Weights of a small GPT-style language model, trained from scratch on English Wikipedia.
Size: 14 layers, width 160, 5 heads of 32, MLP 640 squared ReLU, vocabulary 2048, 4.63M parameters.
Each number is 500 + 25 x the weight over its row's rms, rounded and kept within 0 to 999. Layers, rows and columns count from 0. Numbers have three digits each. The size before them is the row's rms in percent of the matrix's.

# layer 2 MLP down, 160x640, rms 0.0805, rows 43-130, columns 480-639
104:452532491491533473466444482495489524456515500465474479495491504525531513530482531500487499467534478508453480507481531517478524483535501504487529484543491513489453461474507526512495540535503477491555490528499483468501486503507508497548496470498495493458535516491474517493482485519473484526467511496488480510540464493519494476541492492493457497508524514466487528476487511493489494516518519476478548522494506507455509500538488515468525510506510542506467485465508497505489478532517474
097:494443486529460497483535471469484522477506506467537487481473468498493529479494522489505470493446523461472520489479484513472483508514455512476497495478498510504512477546495466500508488490502450493468499533498493474463508488501476507514460483455477474515526490522507514538474500480504499476531484446518475533504498540522506461530501491525458485493493501535528499511516491500526516456488518452537537480494528481457478483517526476488500506498486493511466537508447539483470530475486480
103:500475461520525458462493477506530477490486462461499479508480459518492475462477455487484432505458510507504472488466477515501526464501492447530520488464518526512486508512545469529491424494486525502474495479531492524439469538498466480518455493523496501515519471505489459506515539530500547535502518465534508474480510499532456465485471504534540510529485538481506496499516475464479476494465527496495528493481501509454477511489503496504494502507457513482495480540523457489454510516517480
098:531496490498455483492493500459529473497521521510500543501482473461503518510522482503508484483516522483470500473502470519551515497498486513467515470520551483519501492510497497483526535515514510502509529489514511485513504485523531501508524497545505463484500533472495492476496486509454535468496461524523483489484467533492506513490480505468469535487476511469537540548499500492533513517488455474486531493493471496497520519496516458512453469491492494489502519484495523505503512520543471
101:461573489493523474501501442535478497478508484528485481529468467515553485495508501467545455480510522490503503478528484509516564512508559516533494455475532499507462538498509470480483514507469500469459485469498530497516512504497476499488532489500486467492493485516524511505542493514437466517518523525470486489463449502472507536473516489476503524488491520499479494507497555530484495502520481482515487519512449525489458502545557509485518493504491495510502522501450474516490543523505485
092:470506527485486511475534543497524440490530487499503480461529505487534501496486458470477528477494489483508543486505508441537507466537480490445518514461509528500538502512501502472478489521465566488493563486517547445524482543516501494545491537477519484511480502554506519497505500511467513536479493481515457499505519477512489493507491500491496538493522500503486507501501422493497504511515451524531503525524510546525487501473506495516493510534495510508455518506491513458487502482506490
102:484491483497504477494470498490521513505494491454474489492477482535504521494490517490501541516502465512472443498505521524490502497437500490495527468516521516514529481493494492456466477500500489471488518497482479491460485482525531484493467499453502523476474508439481497469522477462510503513493438534497513452504546505500485492528524503514491510512535506496527492490506507494532497519493505476479496482493486501511496522518480498492494526553466520508569511488530458515523492494447486
103:497496514499409509459528513483497481498475466481530495460461500483547508509521491507452515512520481523443468517484506517526496540487471497447511480507457515493511525507548500472483521455509499500524487526542476505490507483504509447477519457504461515462460508494456477510506510477540467529502521471510480532524491504526491524491536517480468483470536497474496471517497529501508549501516483494498561453529520493469495470507488454502470460517537489492500501471470487506510510470509451
101:484519504449528493498499497486538553521463462489494498518496511512485475480545502509504471530512471515511530488529490506533482496520489520454560507502492462493496532510544465503478466508495511400488472502482475470528503505486510473458503449480506488479506544486502512506436473490478498475546513524491493482486509512519484484508493547508493476465488497495505449494509495536472479510476461490453487511485519489504525463430481490494533481514514485484540503538515516529449485491525449
099:535533506496483503534562536475503519509540533513498521498463520518494508481519487511502498477460564513478506554491495522469505501484459485491490524491537483546504465534504506494473515557492473507512515504499497519486494438517479516513515536523492510471526522489495521501521497517515491503526495476521494513506541462511485495528489450516507560476481534517534574488537487466500479490562487481486494479504514471492519480496528538486482487480497533510529457521505503506523529543480456
107:527514503531519528494497504531514515528511562424501491500528557528499522488486496454534491443508484490490511535464460503522455549523492493489478500522535503465502544518563512526516527541480533487540534459497451515514514509500497533522554507507487515498480478518541498479502480505506533561526523470502507529499543446515504510526471531484551474495531514483512500513516505535523529519505450505515490465569505507532497475519458450496549475525538491515497517511493503493518517552482524
100:517464459493470485528511503527479539444521507496483502547512482499434494480491475549524482495498522508485529482435492468507486530506462572483472497543481506492499475517468495518535521501473481498487528488530518532498518525482494533514477538522521494475580470494482490496506457511440510522478535552475502562537491533527502513503508464529489523515478531521477520497484539486476486530513505491495466533467477539505529496486501481510501510484509499464485483503491492500535520461496473
101:515475454492552508502514461454506504491528557454476488500533517505545505530507489487504499498477503453506486519507489480560504531501504491447494500507494454550500516474469478510496481481503517523467492500484500499504544449497522472501544488511510534505486507473510523475538487516515486532502513500491556517504519510540508511486545520520511518478516507500479490474514543478527506538515496480485522515520518530547499496527562494498449504480449465493455476511474448468521548531503473
102:517520509545500515517488510480493551514502474452494466526537473488533495503488537519476493481496519507511481493483504447510490467431499531520501513484501532544495488509520500517538482552534497517488475528493470476473497507458482484441488471437503466495472492538488534442511506514496491477507493477430491550549466498506509489495483499508537506477508523456489471507494498504529509517495510515494516506506478483487499501459551532479447477492529516530541518502517517496483495506511500
096:502493477549470488538530501512505470490502508506528481466510528522474492512496503505496473474513493486518573508502482509520489498546556497548509483519520557494496487508529536502490531515464471533540493478555490484505494503481504525511458494541499513493502536465524491494484498498494512510541558477511499506508516497508551546521555475498540492548493491536460525565492502486546502525480530486500523501492491507466519448536482506474489505475483488497517490513502548465497492543531523
096:540471479505539472482485466443526536506466521462548498511511510515484513522520512502481535526505545530487492533513501493576488481522503468481531516509510470525553478502502504466504486524485493539513512508486519500540493508466481502527507524493483488471501492510493475521498447498425512488515477527528494465483520521518525520480507539483485536535530478530500481466477484489503495500528559491518490507487482493506510472504506493548493515465484481537502488470475492488507478497494508
097:508507500531504537474455508545508515496507484482515529489481527473483513509501476518502463508501488531535509493533480524493459469480486467488519516561526470481510497499524498501461495475481542512525511529464499492521522524504505468476509518486467483526503466470489516488487522503527490468512552507521517488501502485535486486467498512495506533497519501528460500508489475499457534535506490502492496465521503498515480467517530502461496488470486530492496459487521472487542520500460534
110:467529498511528508479472519488495508488501526513482473493506505501463484485470502556547507473462506474542490459457536478506476508491480488487496502502477510547488462477459468537491513530479507515462515468475495496460501474505483512505519523498455489538474509509497483477516489450483444498538490515495517487495499468464474473484462453506489479480465479464493462468521515502478489450457481440465486460479463521503518514480477513484500496479532444519454450506487483477479462482502493
099:509539523461492443494504510504475475461534490518454472495461467493516477508538501523510515526494494541478494487515470503480489484491463481492494467502525462488506534479528513494451454479467481507482449509496469450495496473492506470488535535477500479528494503506482495475469498482507538496472455509484519460510529517506530466468444486502500498451470474487499436435515489511491491509498486476501478506438514489469456542472490460497526479534460490479486491493502491513490488483490519
094:513526503476487539528491519497551501468491500507518508509483532486532531493473489522534504509517531538506469515523489538519487494527460461494522485490478496464499502497509485515485446510477478490539457554528517477478477504486522469436492470523564487478507533523474479447491492513525467507510474506492473481457510478530511518530509442524463464506483473496502516501532500491501504502537511497526527499481494503487527484516497489520539532524530533521500489530489483489486474485501496
094:528471511520476468507509510527490525478494524524449517543515498480510461519519493530527549495474518484511495495511473511527506510482535481462490487473569529516495500507540505482480495499477553481517529498496499509488506531516473481459501499470505477540531475459508513485495450513512519507471531548498500458487474486558442488478507482476473531481501488496523528525485514517470504514476500534513483513573547514492511472506498438518561504518514493542469481509489490482467545476498512
096:505465517457510512511525510497495537525513514480493491502538552491501492460488504525515497478480538499473518526514492545504543487535487478467488528502477493518540531467499522476469491473532522476508478504458495495546517486532525532525503470492487549466510471484504502488502476455486492520477490499469506482482520477517465472563505476460446500481509501513460503511508471511527503483510539456529529513462476474522571479521511505511524490501556492496513493493525498463524471512462521
099:479460497501486522487542500494520443502496528484484556515517518495467549467519474500473468484520489525543459467517501500507488491486512521518512527475492513514458523476487477482492539528548468520462505486514540485528485500496510464460513505502558521474466484513520505509476460496467494496525540519519467469490512520485493520452495452501509511478466485441484490519511523476530485469533517514501518517520516500485492497477557508501536506468498519470520522512517460550486494531459490
102:516470510508499545498455459535480527479492508506512516559495514509521498521537489524484552468493499533502495501459538475533471536488516481515459500465485513488509532504478527505471469514502510473498492495509492499506504505507469511472509512502473531521480514515496494492489425521488539506498528503470527504502460501514538532528481518510476464539477512487473489518534476474510486474558496491529518478502503495458512495476475450513550528457517522477484550515494484498521497499505517
100:481472476487537464502531552475480557482485511483499478531487495513535538486496531531514497528549483493491536512460547464476492516487530507516465521523507489510560537465502470503466470512516514557463435489506476491520498479505548508534466497495468479492523462499478488517494489499536536465509478504450473545514486499512487509485481505522471509445508457536522506495511515519464495496493570504459509470495510521536494559479484507457412516510470526513445493522487475508499466461489486
106:486480486423490521446499486480504545525472478509497489482510532489522502504486505489479469503493495503449479505526499474487522499512503511531456503526492531501495515439477532496515513504426519476453484507507477497504483511509522477517466480471480501541467534503537499519474495527474522493496459507517467489499474474542522470543465512500496484452496514500484466496459481510486458477539512499452459478465517507496452515514482571474532478499496520551478517501482515499488478533468516
102:452522518522507481504505472533502536502463493487519522500532479506490474528501484489497530510520493450534476522530509500511518517487530528493534491548507490502545522507471465522496493532517508475525531527486477547502515538513497471515464506485490454543529497528527529487461459510468528518524484498501523490506502508491544508470495502504458533475516519534494444488494494491483518503509515522509490491500486512456509514506505528531490501521536513481546507497476468478486501451529507
099:518544525541527508465494529504511521463474527517538528558529472467444461523509513523508501523506508452484483490510500493529499462496493506505485502518485562489480515482559500541495504471521461513502492516488494501512474524511517541472455522464491520532514518509495541514491555470471510535497496496480492506497522498470503487478533554512494508512524512489484484513508501503513531488504508549536504459489520520507457534512546499523487545531490525538530517485475506536513496504463480
097:531511527479537509520505550462497470458528477528482535455479476500474475465516474550511525491501476543477522526503483473482410514493522497506492486514536527472504534520508492492518469489541511493515496502482516495559491478488466472520490460434521475511475445526492524522459553497468501484535511509489508449506477515509484498499514498487504515481528467464465473464510532542489460476487474558504517486484470467493477512521488485502524521488504486520489481491510530512442493501512499
101:477543494503516499484508522490494513471459534525492504463517474489485471509479475551456511487511477473522509496482459545489497497499518487540509526508475510510521503518524475499507481502483463471502520453496458471452486503506477580471447458483516486519504482497482442505472499490509517482482454501493498473444497497451490494549514524499505507499520499510497486535475466447479519512515502466487533487520484500470550500495530470499508496491488476476486526487502457456465481455500471
104:530496462497503518519470467510501485520480483507456500500509501491511496496476526559455475443475530509499507499538525502516515464476463500449469498506533514498490465482494523519492503475516503506456518514507498456509470494471476505518487507452516550493499462505484453494495488497502510504491511475506466468509532496480473468524467468488507482472514463487482485478466521483474523499450505499494530443486464513489477460481503533490549501544474478517454524517495500480516516508492482
096:497515510527522491501510542526508534521489516527544498529548454522461542524487513482527530505563505518497517561513483502570469492466509513503458493514474532469534481504522510536563526532459485532489568487530549496473538505480528532485500512471492505535505541497468455502518497485500504520503510539471508501494502504498534505487536509466494522473509494455526511524522502501482494491467513503537465521498510546503506502509520565526459516455476530526450526480506487487555536520524517
097:478466508477541499530492513509511477549486500475462490468537497517524526475482463484445533488496489517481499471560501472496503485530526537435483501525502499519468447467571527499531524471511465527501481413490493459454478513508552532514497500512470488512486514526503502468529460503477486504508498545473502505510489535513474476511484524498486539522507491533505528470478483522476510503477496478499489485488480472499482488520455516497488512498532534476489475471485502535503481532492497
100:501498500483543487461500493495494488487498477489504516505489527489532522488500495537486503490557497501503501493512505478542480536510496467428483490512493520471492520522478528505472454502480505500470523438514494521483493500496480495522498492521471487511484469536509503486510514501464470531532498496519523527487511502499485503510463477489514503514453498500493469510488481459475480520486511487523514516477493468505520488526497489479501440476433478479469497498499501528479484477449465
106:480470541528519505483487483528528498523432554525498502503480490528475494520517437539507470495504502492447502517516512503504499547512521485545504475502441490492547515490492478516494511546478509538525491455481503493487550460521499474515538465538456527482466457522525464536509531512467517505499502526480507518514525468479511525528510505539512531544498535465457483513508508496527525490555506495524521525475491467499555523497536487529512523523481504517515485520515507509532559515497521
099:485553491523524489493488483505530504472533508496436495501477509484495477499545496483507510494458469525534491459478506478501523519497441474459487491475477566488507533475526492506496488519484522533526508511505492497516499475519530499473479501515499501524526484514524494505565474510497511491519493516533540471542482494490546500578490523501473530491526485495524491471541467515498497530472473496523505517501486511500480535515464449494471503536494513520498491505528501500487481547500492
101:515511526502483528506485471484475524506503500516492483508509501489508510480509528455458468511471484491531483485499514517489517488508527473521453524524496494528480490520539519520545535458516490511508491531485463507512501497534472484441459472478548465499527493457461456469471451497552513495459532463491458474479529460489518499528499463507490495473483525567518484505549508473519487503458446494501495465500473498484500510491515491467440509478524531497475529487481482480472499498493497
098:544480470532535540525505522511523480509502484553470464516526470465532504465464515526527467497497505489487496553512533486523477509487495503464548492478519494536451505528487552511523498496495510513478520513489495508465483505497536557462522503493528535506509469519527499490476492513489448500535497522470515518524487515526493457472520509525533492484551493499469507474505554506530470460491527465513547459484511513469499473539538523454527462502508530508486516479493516484483495510444517
092:487544458519462505495482500456510491491484455460523464489492512531501507515551478462497502457483456504547472482499490511466558498511502509418492486492502542457486483472467545474484460465511513495520450558517467482466552490480522495457481501526479479481473527526504465498495518497490531519522465495510491485451495490508498509491514486504519452488555545493487482531497510482475482488527528446502495498486493469482501492515496513478494514471451533474468520470490504512504483475534521
100:504443501474477519481475500487522498524501480519502515452508488485516533540498500493518495510449505468526524509490534498524495505469474510507454550486469478491541501540470496489515511459480513489542479464490514520498514419522489516483515535486515503475523445511483505522485524508507522515541469539451550546520483481489488464508555502519485495476481510533441482529514535520510542510502535547517512518487503470469532507449515472488491477467506505485485516475504536485506463526514507
101:509464471519473512490473463478480503497486484509435480436473508489528474479493485565527524506524477546487472526476512485484483514488523476490465464484509529477476482528485497477508501483504508482518511481498508476489477520493481494495457453499548475475499487501477525530481513466430531468469502512479500486492495521511469463518500509501500482525489472496495506509506447458471498534516484484512533464501516499481519492503500451539488499477519501492484446538470507500497486439495539
098:503505501499452477488496475507492501529530494524522501464482544513513489494521499476568505504480494506512491517468495466540516485512514505496465484520456553524496488504510512478490463444497468492541508490534501479482511524537555495441501475500501487537514463473463470474485459490480511459538530496503487515503544453509480515528489523490485502491485491543528527475477505514517515571485447517502495513452482488518478511483463515489509486533499466538508512522500488482526514484460471
105:464533509467537472483496527513457513483513512491492487536469492507478527461518492490480476497482496476558488485501472490473453468452510462509507528503482516469516516501503500479493483473483509480483478549497458495512531482509440510567500470464521525475438529514520525493493546501485501506488518459508466463467528425513499488548451465465475524456485530485486522536472497480486501464486479501482483512465501433493547482487516478477515442513514508441508496472490508515508475489494463
097:522490481505523491486490478474511505529472519512521510548486492546467500467516490497479524496489516507474500511518479538505488522531510518455500477461446487516506536530534525498492491512499486501517494534525513511472535494517528515508486515520490503539512473474501480511521475517496520498462496470451524495504517485513459515450493522514501503506517497514521535474509482528529544488484517491513504511485494514475532520509491506496497508507492498534485489510492518518495523479480561
102:527481542481549520538505503520518487528512542526502487501479478547531490508511512445496486487460508476507525501486566534513499558496470515479487493511505526495502519502502540504517504507530531513502430511512494474515516552485468513511542456555500526535504447462502489538495528478519456528491512511469470524491532494513497511484451473513545511476484490553529470553476509511560489518479497457498519469451526503468466491513474505464513517496551485509484438492513520500490502498518529
101:488494464492492467494496475493489512506553521479504451540461488490470447520475521486488481522484502513490505490512520475463489485477490495509524483514509538512490476518485451502485446481480505495460471540537477470477474507524481510497451502494511530530515489506440487518489521503489470498457495454504462521479508501557547499492477511477472478486493475518518497522526479474534509491478493517479426464500513494468470485489500516483489494481466459520512455495485486528442482464528497
100:475540486473524519477506462512501464460483504497515528531530526454516533508520512450499479506458523500533471515488501504508503500474532483516458541472518514503514474527485465473500485517443509523510477464470485505469505479492527435476500471447508513488450517508480482479484516499475466458460491517485500480537487479474475530446483501503540501507489490499497510474471510486433511464460492517489498491490486485453488496519485493528504473516441508512451492476464505486540513487530508
098:434458570533455508527499497536520422567473540504463512479483455477539460504509468503460453535494509512525489509497486511492495478503495496502520415482481565485480487523502508547476519486458472486465535507489531501550483529494555485498471521472520505539479482482519504498474492521465481522484534524510509507504492506499507508494521489545496476505519467465503529505494455470515500525554445487517522498463479461500485485514533526481485512513498521481522498472491448496535503525470513
098:468504523517515497490554488513529479500439521512498539511499494504477538515539488489528496541461523514446519534513462488516486513495497476528505488486511559533508497504510540498513529507519540509506533535522527510495501516488519519552484486498514522490503502448485468487509468510508506479532501536490498506496543457536457523522487493472479498496525532533535517486539530493462467485549471548480489523485508533483553506520491502449482499513513503554525517551523542506486572555532473
102:482497490479524504499500535503506515526506531496463486519514534496505501519514484491480535484505508522493468528483543520499522518490512510538462501488498576453483506502469470504505544482515459467527465536503524490464499506504499503526501516483555458530532497500569502459508505505490525474512511477534534491486511481468510516475497524524539517469491505488489505483496505520494479530484528543557492475470522481488519487484458523496461514508500498521531509524518498484483537481490508
109:528482508493498510503520524499479515512479476481497484485503493459465524518458499475485454479490485487504547480462502489516491483475488458538520482491446447475452453500477489488489499457509536466487482478497483484511457507478498526520501487505438502544466493503515507488501471491501480476482471475491483490498497480491509473524515507487508505473496528501443466482481532458522491466501498473502451497483498506465502544450497479511540477450515470508527479507485532470514500504506487
104:546488514489558511529526552499553506496534508507521480508500527510499501532540516490484499514488511499507505553529507505517479527540529529510477496523477557513493514492507514495448504557513518538494501507508526476547497510488497493481507518543532509526522488493481556524487492548516539531539504483570538496522495486502546499510460550521511530520488492510498504508498494516557477501505512485488513483503514535532493528489486550483470516497476522542491457550523533467501550459523471
102:498528498509501541491500518512492507505496524486511487480528492497530434486483539443466514476544494477495494525477509472484547446509517515519517469527499502510476471513488542508531484483503519466534511562480459494474464499498481519508460467524472503499511498504497481500473562513485482472521508495528489482498471550482524491510489495520503501492526480500475507501507491497513503468474497501478487455485485494481546508474528500445494492493522484473502480517505526470492502501502489
097:512524496480542534510524519503495535467521501534528506498472500492494515511448528519509509489462507545532453514556468516549484455505515503513537507462457540531447490499506489499517542512541458505502511461518535517545566513485499468517536508501449513520544499497502514528505522494519507545483506487472503475509468495493500519498471480472517509483561522476502490498553488532487479541504514517521539539502541485481524513526508541533479503482507470512542529511509500496478514492479476
096:515524489523508501489499504461516492488517482537530515533513493513525497468538469490524528511493481464464492509494489498542581480476485485452506529472504432510503522480533522503477526477480493543501544523530505482522492511488513483478562513518436509527503491515519466475465509497514486470501485516474487528500518438506496479518532563476484488477485506488467513501512509514460481532477437492546514480496490499534488511457537485545496483439466534470484543482497521449509500468482505
095:517483546476478549483457545464511491523494522501456453513483526499522517508507494460487507457520494508531505517530518524529465482497528511520525439531461507512467535469490507499497510517543460517479482516537508495481517459499514544493550500467470455547447516461484498473487429491501515504547494529488536528485482484481530453484457487506419495453521499496467507499523538472504477518523545471493493518471489485544484524525515491527494519492492508494499472496495489542474483465485490
098:482507493469535527479507551480529540453508505497482455517493524515489532441531472498497466477467534557495507516514516524525482541525548487524498463490504518521488468493520507522507536485467455527507504517480490499499494532530509495527553510506509501501490534471505516501522477503521500530473485494497475529486511553515504472532483505486530543515556520509479501511531495511510530484512556472512503491499481497509454456515523505518479534510514486493574527490531489498494537532507550
098:489506497486483513492534501515463488481467493530487521508502461475488477481486498464478501479462476486479473470477455482473503489526490496532472477457542512483456552474525535492523510498509485481514460475501498481528538546505485501453521500495494555479498457521492524478510501518500511527483501479509466484538466524499495502536487488455474522517497477501499478473498464484514458519498582512460528455508527501472535531534486512482493539490522487485498489464472524517516500461534501
098:499500523512519497474472532517514543477476493485509510500476557529505470546506433512491479526471551532505531460522480494491522495482449486527518470514484504501513494468504456487471491514510457502487496478533510458518489506477503484546523503502489551513462487506534490469515484461529533512469543447510510468523497487464497456498511493513514492495474473509544512451549486481516495459462487477480520492486479520484501533541489466520518526512538476514516554481438448491537491498502481
115:516467418514479493479532493511501489482437456473480461497509476479440480508463499445464477438476484481495500481500488501461496509544522488483461551477514502476495532485483501479498474489468480501525499471528460481475452482494447535493494496463518476486484497469470471514517498513508489457462461464450473477515465523481474530503485485509520533493471504475506498464524487517526536517454504510480490498484507455512508498513489487459469480503521483507496495503511479463476515462471471
095:493532473492530537496461497499467467529510460497490490479461486500482528523518490442539497517490469481483462458483487520516487521498485464530486488466511520524501475518470514496520481503475455474517497490507446449495486467487517511488470492500524495512493519499464481490482461486491537509520562486461477498516479497510462476490552451509493531532489474466508511523516542495558462509470510475532543466464508521505483476505470475513540455475546502546505519514497489488546492482532558
098:471543498470503504497519551497500466504537495486475476503482489521474511477540488467568473525495516534491484468519497504497513475515513450471527497534485486473475489510534503501480536521536525516501515527526514492495522419527507513469542522491495476493494498513435533460505508487511479569503530485530525506522476481525501480505466505468493497509455508502499534481501564505505470511505533490500498481488494530535514507528506472523488530499541515481481505527537494501510529491447471
102:489508509460491525474492512480507510510483523528467508486458486502540501519492471492513475484549493488470496506508497475515523509482476506491463446510516523510496513528479524509469503547510535503533512520521473541524461458514493517484492496507506493518525504463506506506527507526511502489516487515492522534498503495493477478496495482514561507474547510523481477565542478503534466510531497539529548524503490503540529520521496432489537498494506507479522491468533505488498525498550477
102:493497495494503489472484489491486481535498491474551514470503495521554515504459489523489468498469476499507507494493551473499478493465496460459490535496502509524501470506443476516500484507543540507448538461497507497516490483468507488510479498517478499490477492508520439471527494486490452435539490496464502487512467488509500499482476505522462486459469494477518479513505500502503537556505474504509510495527513459493500507541459494517462535495442480483520495504518470502460507496486491
106:510511541446503435502481533489516508516490493500565477483486516514511520522510486506482474465473513531578507462473508482508462483473469496449499467468491502499458485528477493502509501463482530484488460481489508506497487493505438550514463486513465502480525547441496469487533481476494477495534523498509458488443492491516510470487501494485479476514501516522529462491471540480496495475469497516523526497523457479501470473469538507523503535508479505494523477495521521504489471502511502
102:474479538497492494484484481480505491476509478483512481501500510535491508502481509561498497503478497514540474514486495513484462497469498473433485466484495561502501517537467480478496487443475499553527500511485509490467495532476522506435493513451540434537489544528497477499479511509482458509485478562456525463504441522500445487475510533510481513499553497484476501470523491508485481516539500489470460471522486508489524467475496527496514491451547504460504463496533473485511517506493483
096:484500492495441531492510461491541514469480509457485524500492498474543517464559514497516544486474481518526504518489501484469513489506496489427503500548486513517476515499497478500502487511499502500493520515509506545526489514478458482538520512481497473500461480481509477480510479532475436492479503465509474480520525523467542545510499480515504496499509503508533496519507480520517532471523442557514492475539492490518499523478433484532478519490443495450494543541550445482491512525489482
099:487494502477479467504513510488500493475500495527477507501516501509538460493536499534519484468468509542512545502550554506487529491467459525492481495521533514480518505511484522514539514521516541514509475498485524504512544469518500510546508522498515521487555480482453519534520517581463539482530515474509500488513497461521528471485500519512494492470496528496508486476462522524505480442484495481515485498468509520482507534520493481494510543509481488499488557526510500511540500528503497
095:484494467483462489449510528516494544496496491478493490467465514526459518464511471479503474457524487513446464494490494511490466489536491473502491535505519492454470520525538486463473507518545488491506506478483495476516484533501500519513484463519523504468462484490484468494475502546525550482509500478453472540476508467479434528485474502531484553537470528468484519457462531498520503511532433457509497477491483512512482481484500478484519468495553504542582487469514528468493498502509504
104:500536501505454553511513506490532492532530454481486508486522464563496540517492522462524478529502527501533503476503459501506519523558493496492486545486545483536500463486526476505477508532490526497463504466492483558527488528480492491483532515496517511505487485518523513488486473472533491489464524452521520499483504500443547462517534529548496503527491526441432472504487488509557486485496498511526487500493502525479512517491513526536494525521472482469484550503547516498462473534510460
097:510568489486550545480543522519500532495525469519496479504462484536514499463515550508573500509477462518494492552505488509461473506499496507519480450447509539524496476487533477539501540506539482509480451505481531455504506454499484475553535483522534494498484504533510544514530551509476504496487483510476544512548486475519523460488484534489532507520468468551515473494493490522559517493468501465482493525493497473468505503476519466512524468470516502508519501469507539462507477517460483
095:491468478527516430509484495538498558487488456503456500504507487485522508537516534510468476492479488531547497524484528515549504528468449450501491485466479500501531478495480524501499501459506487500515489473541510526508499561472519495505497530477501498480522526503492514489526514497508497517532489525520475498491482481480540492474506536476488497500460494502478501476497468486480480537450546529490527480493525489434520541517508469446485472447482460522504506512484492507504494492499492
099:520477494501464484492501475499518464493480521457453485513509539473513520559512505536500490507494509497510478485509515524472500553547521498552493444525549514545476498462522514522558484469538491527507477483503485528548484526494493503481493482540484496518516446499481548495492504529515511493507502516518490505530510475541521518482475506495524496500503466494514534485496485529498480524495492491513508507520467500537489492533483466533551489541489535513541524492543489514508582480514535
098:501486440495489538518503492511487499497525466449506484546494510528503558477494490499493472502503541497517489462524498441504467502528510471523511502493485482498498501477518479430502459465528482451507489478474503464472512519498522505506492485516525496526505536519465526484490471479520533467434461485470450501509471487491491486499522497484468485524557478494497511491507414519539523486509470465491502534528509500501456494509500535517532504498514520510512524496458504480503478461501489
097:531495517470504522520527540534527534486486454553470554489488499498533553509501503496480466549489505506519516503469520463536483525513498473519519507537513558505479514487499520470482534445481463503492495521525497512574533508525483507509567528469475435462497512478482488509475536496495503500487527561495511494500471556466524478468500502452518437523536502509464499509424517496530522553499466501493522482560507523513492518505539501506503507550516508456533548492493537548508508471447493
099:501488519518509482521505521549512513517509485471501489539510506526474496510470501510502508511510504478456554485474503482520528512534488467461489509461519468543525503551526492488527480516473484515518506555531480491505493499507502487497517475512503533503504509517541542521508503576439534496500498470535503512512513527492485510501468499533526493502475514529532519515490451508526481489503529498458452527508514465473476504493510540487499510455483437463474545469540493466495504513499516
104:538454524549517489529526520483505466524547466497519537455528496504492529519518501466514505498481506539494510461504475499522475546512514523516482515490503450526532517497519506533460489485507478514509491476528504469555513514497492551481528473485492498489526490494496485468535505511516500533506501509497480482543510507528570521498508490490506565498467498482531460497508482474483520501484520542492484470508504530511505506475463482560518554476481490467506519492484496497524470552520518
098:490498481535504532516477521455515507488498511495461509485492501452494482492510501503479526504493523473506485512549501500505581504488502464514523501499498556507506554500503483506554493493446485564502509499511523458457489499486501530479494535472446507482492522496505476526512529495526513503528513523535547475505477575500459468499501470499512455496546557513515492479499483491485489517488456490515504505472533471484484467500522496481507483522498539520474519510491527527522479503498501
100:533464485519493475512494492494510503505555510512513530500517495498533516506496481511530497523470484482527508496504489482524481499492457518476506525506528472491463483524495519536475506528509543485477532522538505481545524536502508539447520478506500546514490497512489520542519517525486516573493489537498494494474507495513515519541458500518550478465529528492484522552516540547511552531496513484529553483457514525515501547535480492501474529522512476461534501518521492530516502513503502
095:504500491536482528545476485509489484496517524506511547468517485517527479514484472503496448466512505471492484498496505471473472475522495496513508502471524558469515460531532526539494500484502575501515498496469508511459485475525484506449508499504563495468455489506528496507513497475497487485486544526489482476494513464483522461488504497500510521515523469499552515541516489535460466442499516496507517471481449483486465507513501489537539515524503481483498524507477489468548513486485530
096:466501487461551454478513478466507518444496533540486462514514533480553519495506468467485487487480517507468501531530537533488512490500495506497505476533496484514485461546495445530513512504504479532578523481536478473543519503502501523504531515508535555502539537520532518510515507527493477515478531542464465500501506502481541525552478535519517504517562485477509470512474525508535463500518495510499517471515468489515514505493475476492478542548510541454490485518498477513517511511537505
102:477507495521462504485498503538453574477516512515531493484508529520500509517512489496551483517511502459525520497524495484501520476512558512534454439459520497537489537503468499506451515508510533538496497506511494515511534499483495514493466503457503509483473546506518501512479459500514497514517507497493528457511440523487492503484468488516503525486474523516467473505507513541530472512534487504513516530535516503508558525469532504522509479473558447512517472537514498480495498513510474
108:531491415496490492482469487498464533474479510472449522507501514544490512447478502495459511547472474506503499482500472471469485505476533519521520519503515477482517503461474492488525463511481481510482481497492507544480489517529494493471511483517535452481493466509500515509475471516479503506522463461507498500449496582548499482495482511547492475470518486483504517475462497474496524485484527511469505478486486465509497494487533544487520480492494460546482494467535498497520486453497515
102:507503508542548463463485443520485530494467479508484466481532529518493480521492493497540495550484521556486488489493474529508497493450473488465538499486528509491505540536490480528497446505486495493490499494494496524444491420496542502483494513464495508490507503496513502513484514480546514516483461491499505538459509504546458468523459498494478507536491478517516496474481530513492498478467504517481493476516471459542470494509520510529475483519517479481485433502527490521471490487517493
105:495537481511603482489524487478522498488504508490520504562490501490495502533505498476510493456479468533469466534547499510547519528498486481454489508464493501526507494515571503494485505534500540461530454516485509492497514505508487508525534510540462518491523499497526571489525508499501457506485509473493485491525471483465490520471468468482471528497483484529484508505505481465489479497495558477545553501487517541491502443498503537469500502528475510472496476486529517491510521451491498
097:513535493522518502531539518496517520470482533489454543462523476487514496493473491483556463510537529512524489495495482525530500501515504505499511481472538488513498507525482508527505458511491495502528503510487485540577472457520536525506512489508513521509481509510493507476514470528476491520466548504534490502498526464506490484493477487454523518495444447485512533524504471495517491472495523526530479485563490538491490511486516517528509494529534495523536500528488481501448509452499535
096:479543532489557517490491501520500530561503529539527543484489468546501491509495497489533503474522445503528496497463501501540537508507495481499522507488501529482546525478537505513478471503525501500525538509508516491461543465487500512502539524500526493494487505462522497463497485512457475499495530498482510522522490449549508481585524478454533506521531512512530535522496460522508499523527518504481547498536529479484506509497462447493506504530538503499495503524483503489513499480488515
096:510460507487523443502496473485468530498518495458471447457461529467530488515447515495509514451540516501441496483460504496485504466514487461438501501482471506512487506515546465505550489507510503490479483537477478499473478500485520502457495505494499467485503542496501482546452477486507506490509502503549449510486504508484519474445452458520514482500509528504517529481456496497495535486510449441480457509500495469456516522489503527503464481468479454497481469489523502503451507519497497